{"n_layer": 12, "d_model": 160, "n_head": 5, "n_kv_head": 5, "head_dim": 32, "d_mlp": 320, "vocab_size": 1120, "activation": "squared_relu", "norm": "rmsnorm", "norm_place": "pre", "norm_eps": 1e-06, "positions": "rope", "rope_base": 1020.0, "rope_fraction": 0.5, "qk_norm": false, "attn_scale": 0.177, "bias": "none", "tie_embeddings": "early", "parallel_block": false, "extras": ["local attention windows", "value residuals", "hashed n-gram embeddings", "a smear gate", "capped logits"], "init": "trunc", "init_std_qkv": 0.0365, "init_std_o": 0.0365, "init_std_up": 0.0365, "init_std_down": 0.0, "optimizer": "adamw", "lr": 0.00337, "beta1": 0.9, "beta2": 0.95, "weight_decay": 0.025, "lr_head": 0.00972, "warmup_steps": 245, "schedule": "wsd", "decay_fraction": 0.716, "decay_shape": "exp", "final_lr_fraction": 0.05, "batch_tokens": [16384, 32768], "seq_len": 2048, "doc_mask": true, "train_tokens": 184100000, "steps": 7613, "dataset": "wikipedia_en"}
Each number is 50 + 10 x the weight over its row's rms, rounded and kept within 0 to 99. Layers, rows and columns count from 0. The size before them is the row's rms in percent of the matrix's.

# up: layer 7 MLP up, 320x160, rms 0.197, rows 98-117, columns 0-79
# down: layer 7 MLP down (transposed), 320x160, rms 0.184, rows 98-117, columns 0-79
up98 118:43 51 47 46 50 38 49 53 36 51 36 49 50 46 40 29 51 67 39 50 53 48 54 40 36 41 57 34 58 54 60 51 45 43 32 39 43 45 69 49 65 53 53 34 42 69 56 55 43 39 51 48 44 51 49 50 74 41 49 45 53 54 33 54 65 50 38 49 53 44 55 36 69 45 45 48 48 35 55 65
down98 112:52 49 46 36 20 49 42 52 62 42 40 57 43 52 64 50 52 48 42 36 62 33 58 52 53 54 63 58 41 42 59 55 34 52 50 55 56 48 46 58 67 48 58 53 60 77 57 46 50 51 46 58 44 51 53 64 43 62 71 62 63 50 45 45 64 66 42 73 64 46 45 45 44 63 38 30 61 54 43 58
up99 119:53 31 39 65 59 57 53 45 61 52 42 48 40 48 50 40 38 57 45 39 46 59 36 50 55 59 56 40 44 50 74 63 71 34 42 49 42 45 44 40 51 63 61 45 52 50 57 51 65 61 71 46 51 59 60 35 31 47 64 56 49 47 46 59 68 50 55 38 60 53 43 52 60 47 49 52 58 38 59 57
down99 115:49 44 48 50 73 53 35 51 47 54 50 62 40 56 59 45 32 55 43 51 54 42 48 67 37 49 42 35 57 70 51 69 47 59 46 57 61 52 48 53 42 47 62 64 49 34 57 58 62 71 67 52 43 45 54 60 38 50 55 53 43 73 48 47 67 46 60 57 45 48 34 63 69 25 40 52 60 53 43 62
up100 094:50 40 50 71 38 54 50 50 54 35 51 50 57 72 56 58 43 65 48 32 57 49 44 49 64 49 35 39 49 62 56 66 52 38 41 53 66 43 45 32 56 66 46 53 39 54 42 57 45 46 50 59 51 33 53 34 42 51 62 43 43 51 37 36 47 55 45 32 32 59 48 47 58 46 52 58 57 53 54 27
down100 097:43 50 50 48 38 69 58 53 65 60 54 63 58 52 43 42 43 56 43 44 62 30 43 58 64 70 38 26 57 47 61 58 53 50 48 53 65 41 50 57 64 43 48 64 53 61 49 72 38 36 45 52 48 52 49 38 49 35 45 44 42 42 50 45 52 54 51 48 59 41 54 52 62 30 46 52 43 59 67 40
up101 094:50 46 46 58 57 60 69 73 48 71 37 36 48 55 35 58 80 20 46 40 59 51 57 40 44 61 47 53 46 49 61 42 55 28 40 50 40 37 60 58 63 46 35 44 59 26 54 51 58 60 50 55 57 57 50 53 66 48 42 49 39 35 68 50 55 37 57 47 49 34 42 51 58 50 48 38 48 52 38 53
down101 094:53 61 56 72 61 38 46 49 50 50 51 50 46 42 48 54 43 55 65 55 57 35 49 44 58 64 36 56 51 68 41 76 47 39 68 81 36 51 51 65 62 38 58 56 38 52 54 53 57 50 56 55 62 74 51 56 48 53 54 41 44 58 47 60 55 45 51 51 48 49 56 56 63 46 35 55 29 44 61 54
up102 102:37 39 33 54 44 40 54 56 46 45 61 25 52 52 41 57 58 65 61 57 58 53 59 59 54 39 62 65 56 46 65 38 76 53 41 47 49 39 61 45 61 40 55 46 48 49 51 54 45 46 65 59 36 44 40 36 47 40 71 47 60 65 52 46 52 31 54 37 57 38 59 28 42 47 56 45 63 57 54 43
down102 105:50 31 43 63 42 41 43 50 37 41 54 36 45 42 27 65 57 60 55 43 50 39 44 60 56 46 42 68 56 61 62 32 58 35 55 60 46 47 50 58 75 47 57 54 51 44 37 43 34 62 53 54 53 47 38 57 41 46 56 64 56 56 58 47 34 49 45 49 54 54 60 42 41 57 43 51 44 56 42 25
up103 070:44 46 39 61 40 41 53 60 44 55 44 56 47 39 69 59 57 58 72 60 51 34 63 81 49 52 52 56 46 51 59 51 43 28 38 49 51 50 41 51 54 65 42 53 52 54 38 69 50 64 61 50 36 39 38 49 44 59 69 37 46 52 51 59 64 52 48 57 49 30 51 34 37 53 48 37 56 33 51 60
down103 077:57 46 46 43 48 53 55 59 42 48 51 29 49 50 56 67 42 49 32 42 38 50 44 45 58 48 55 49 66 49 48 52 38 55 48 72 51 45 54 37 58 41 63 35 64 62 34 50 36 35 44 46 41 34 54 48 46 62 46 46 47 45 38 50 70 60 40 52 56 43 40 51 41 64 44 53 69 33 35 43
up104 064:67 38 49 66 57 45 61 31 48 37 56 44 53 44 39 60 46 44 53 53 44 24 49 59 59 57 53 59 21 68 67 51 52 61 45 48 50 42 45 55 49 60 50 53 48 44 43 58 36 39 61 46 36 46 49 65 44 73 71 43 51 59 40 53 50 44 50 69 37 32 50 58 45 62 46 71 52 48 59 60
down104 061:49 29 55 50 43 56 55 66 57 54 30 37 44 62 53 43 48 33 37 58 33 63 40 49 58 32 57 65 61 54 41 51 41 50 36 74 44 47 51 42 54 57 66 47 65 36 34 49 58 49 30 53 56 36 40 51 51 52 53 55 55 51 40 40 50 54 48 46 65 56 48 57 52 63 54 55 60 44 42 35
up105 097:49 23 45 66 49 42 55 45 45 53 55 46 63 44 52 39 71 51 44 61 45 55 53 56 50 54 47 58 49 40 29 41 55 59 54 55 51 42 21 53 53 56 34 66 41 37 47 23 47 50 48 52 63 44 49 39 62 60 52 45 55 38 45 54 59 38 43 61 39 63 43 42 42 44 71 36 42 59 40 42
down105 094:55 58 48 49 54 47 59 54 71 37 50 60 64 59 58 61 43 57 72 45 51 50 36 50 46 46 35 51 46 73 54 52 37 44 70 78 52 45 49 72 50 41 36 34 53 47 55 41 60 69 63 65 39 52 55 38 43 49 53 44 42 62 49 58 57 64 58 50 46 57 57 39 37 51 38 32 45 45 76 52
up106 110:35 56 47 37 50 46 66 52 41 42 42 59 59 60 46 50 40 62 56 46 52 52 46 66 61 36 44 49 44 47 66 32 42 40 34 46 69 53 55 61 35 61 37 23 41 60 47 67 39 40 49 71 67 52 72 36 62 49 58 54 28 49 48 47 58 59 45 57 49 64 58 46 43 68 58 54 50 54 36 50
down106 109:32 50 56 43 42 51 36 57 40 45 40 54 50 53 42 44 55 61 32 49 58 49 46 52 55 45 43 52 52 46 62 25 32 57 28 71 60 56 45 66 48 46 40 45 45 56 54 57 58 52 31 59 58 58 53 32 64 58 54 55 39 60 51 66 51 48 55 69 26 31 56 48 46 53 45 47 51 70 56 42
up107 109:46 43 58 49 48 41 56 61 39 50 50 43 51 60 57 46 58 35 63 53 51 47 75 55 31 28 51 53 56 56 79 50 55 45 67 48 62 38 42 43 45 45 54 33 49 38 50 44 39 47 73 52 76 58 56 52 56 55 41 45 52 62 46 63 38 43 48 29 53 47 49 47 43 55 66 49 51 58 49 56
down107 114:40 36 41 34 29 50 43 43 53 65 59 58 50 54 47 51 49 44 69 54 41 37 61 41 39 44 50 52 37 35 50 54 46 55 60 45 68 43 33 43 52 63 50 61 40 41 59 53 56 44 43 55 54 55 37 61 66 46 55 50 45 65 47 52 34 41 48 47 38 43 40 63 54 43 53 43 44 41 43 75
up108 067:64 45 68 73 57 56 36 73 56 75 46 37 39 55 58 54 47 63 36 53 60 43 54 36 41 59 53 35 47 44 49 61 49 20 41 45 46 61 34 40 67 50 44 67 56 60 61 54 52 53 57 54 66 42 62 59 56 55 46 44 44 44 68 53 43 59 33 64 37 32 44 35 49 38 49 43 54 46 56 48
down108 070:41 51 56 62 63 37 58 66 47 61 64 48 59 51 71 50 44 38 55 47 56 61 40 53 38 43 47 40 50 42 39 54 58 51 35 58 56 52 50 53 53 66 58 62 57 35 40 59 32 51 53 47 54 49 55 58 50 57 42 66 48 45 40 39 54 60 35 42 62 58 44 69 55 49 60 57 67 58 53 54
up109 114:57 59 46 53 45 63 64 57 50 41 23 47 56 43 52 55 87 47 66 38 43 50 44 44 55 51 67 45 61 46 59 54 62 35 60 47 52 55 43 37 65 64 47 45 43 40 46 63 55 43 37 57 59 59 47 43 59 50 61 53 50 51 43 60 54 44 46 43 59 58 48 73 62 44 58 53 48 39 36 45
down109 112:51 54 39 43 41 33 63 44 76 44 50 63 41 51 48 60 65 43 58 52 52 57 53 51 38 65 51 42 56 52 48 57 40 50 63 53 45 57 38 55 65 51 49 41 48 57 61 43 65 57 56 35 63 56 70 56 49 40 54 48 57 42 48 58 37 50 62 35 52 61 48 60 58 57 43 38 24 54 43 42
up110 113:53 44 54 71 43 50 33 66 27 60 42 44 65 43 54 49 48 46 52 40 52 53 50 47 52 67 68 53 57 36 49 55 67 61 46 42 59 45 45 58 57 46 29 31 52 44 58 46 58 41 51 49 47 51 41 52 56 69 47 50 57 40 51 43 63 47 44 37 34 41 40 28 48 57 33 46 56 55 33 54
down110 115:27 46 69 51 55 54 48 52 46 58 39 27 41 29 49 44 40 63 43 35 64 43 59 44 51 61 44 43 48 47 55 57 54 38 63 39 64 50 64 57 44 52 44 52 57 58 60 24 56 40 66 56 54 61 42 57 55 52 50 35 58 53 42 37 36 44 46 37 44 62 45 58 47 36 55 59 29 58 66 62
up111 073:50 57 64 72 55 46 51 33 56 31 46 47 56 53 42 25 62 50 44 58 52 36 50 58 53 38 72 51 47 38 52 49 42 47 41 29 71 51 54 53 58 40 48 50 38 43 60 47 49 39 51 49 52 49 51 41 56 63 51 42 44 46 63 70 36 37 58 63 52 36 46 32 55 64 63 41 44 57 56 61
down111 078:39 53 54 49 43 30 60 61 43 39 51 51 36 62 53 48 50 45 41 56 39 61 56 50 59 49 46 46 53 45 44 41 44 67 43 53 45 53 51 40 48 39 51 65 50 36 42 71 61 36 45 40 43 37 55 44 37 49 71 58 55 31 41 46 56 57 34 43 39 59 56 37 52 60 63 53 42 35 41 62
up112 118:49 37 50 48 44 41 62 54 45 56 46 46 40 47 61 47 34 56 69 44 51 68 62 54 34 51 39 41 52 57 48 49 43 59 49 45 52 51 53 39 64 31 37 51 40 51 55 58 56 56 66 43 40 38 50 33 58 40 42 52 70 49 64 62 43 57 39 43 57 56 86 47 58 78 67 54 38 55 63 47
down112 114:36 77 59 48 54 54 74 62 53 41 56 50 39 50 44 59 39 51 63 54 46 40 59 50 70 46 41 47 60 43 62 53 43 59 43 55 56 43 56 54 47 59 56 38 47 50 68 39 70 56 66 36 72 43 41 41 44 50 51 21 46 45 53 60 49 65 63 53 48 57 61 58 39 56 46 46 53 54 61 45
up113 097:54 38 51 55 55 54 48 49 68 57 50 50 58 61 43 48 39 27 37 47 43 49 41 49 42 67 55 43 35 52 49 45 66 46 43 49 51 57 46 47 54 71 62 44 48 37 52 44 50 59 44 46 50 54 38 22 60 43 56 35 60 48 70 43 39 56 54 47 41 43 56 52 52 34 62 62 54 39 57 50
down113 098:69 43 53 31 52 47 44 35 58 53 63 45 49 54 47 44 40 34 45 43 42 45 51 67 46 48 56 56 54 49 58 45 45 51 45 85 53 61 41 58 51 60 55 67 27 48 27 42 50 56 63 29 28 65 55 59 45 39 54 30 35 28 55 58 44 48 65 50 62 62 72 40 51 76 56 55 46 68 52 52
up114 126:74 58 58 36 42 32 41 40 45 41 52 57 53 47 54 48 51 70 63 54 50 49 47 49 53 49 59 41 65 55 70 45 53 69 39 48 52 57 63 41 41 42 47 60 62 31 42 60 70 53 45 70 40 32 54 44 78 66 43 59 52 50 48 55 38 68 48 31 50 43 64 70 50 58 58 58 56 42 63 51
down114 124:59 49 52 57 49 41 30 44 67 48 47 53 36 50 44 55 42 63 60 71 68 57 36 44 60 39 60 44 51 53 64 61 43 60 66 66 60 47 59 51 50 35 48 55 44 38 41 52 48 70 54 57 42 44 50 54 58 53 31 59 46 62 48 44 41 60 38 57 49 44 63 49 65 61 29 54 59 53 39 65
up115 120:62 49 58 46 57 51 81 67 42 58 34 35 64 43 57 63 51 49 48 60 47 52 52 45 52 66 53 40 47 45 67 43 59 32 46 46 38 62 55 41 35 49 53 43 44 63 39 30 60 39 67 48 74 36 67 50 52 53 50 47 47 49 58 45 60 51 43 51 55 48 36 67 53 65 54 44 57 27 54 62
down115 118:66 67 57 53 49 57 63 57 48 64 37 67 42 42 59 57 58 41 51 44 33 58 46 42 48 54 58 43 54 52 60 39 46 36 47 60 41 59 41 49 43 49 38 50 48 48 53 48 57 45 56 48 55 45 72 47 52 76 36 49 56 48 68 33 55 46 67 60 52 60 51 57 55 42 44 61 58 56 42 56
up116 064:59 50 51 40 37 46 59 59 39 68 45 68 57 61 42 49 51 64 47 68 43 20 42 41 49 65 38 43 22 34 41 38 49 45 54 37 47 26 59 49 44 46 45 49 52 52 77 36 58 42 59 60 68 75 46 60 51 43 42 57 52 47 51 69 61 53 41 51 33 45 59 48 51 31 49 37 68 53 45 52
down116 069:50 48 49 54 46 47 73 59 46 39 38 48 49 49 61 42 33 45 33 40 52 57 41 51 57 43 49 50 41 47 52 50 55 40 46 88 48 50 70 45 41 41 66 45 60 53 33 51 56 47 56 44 49 41 56 47 42 55 61 56 54 43 34 42 61 69 35 39 54 63 60 56 53 63 70 53 48 21 45 64
up117 097:43 51 47 48 37 53 52 63 50 30 56 34 42 71 59 51 56 52 48 48 36 61 42 35 39 42 40 25 46 54 65 37 51 52 54 52 51 59 62 51 39 64 60 47 39 47 45 60 28 45 49 53 59 28 56 39 50 36 72 51 33 32 45 51 56 41 66 38 43 45 40 25 55 67 54 40 51 43 65 42
down117 100:45 51 50 50 33 53 35 55 53 51 37 47 43 53 44 57 57 47 39 49 31 49 47 47 39 51 54 34 50 42 50 27 42 52 60 58 63 49 53 46 45 58 55 45 48 52 47 58 28 67 37 56 61 54 61 40 57 33 80 39 50 50 49 59 48 50 57 52 24 49 52 41 46 64 43 57 64 53 56 47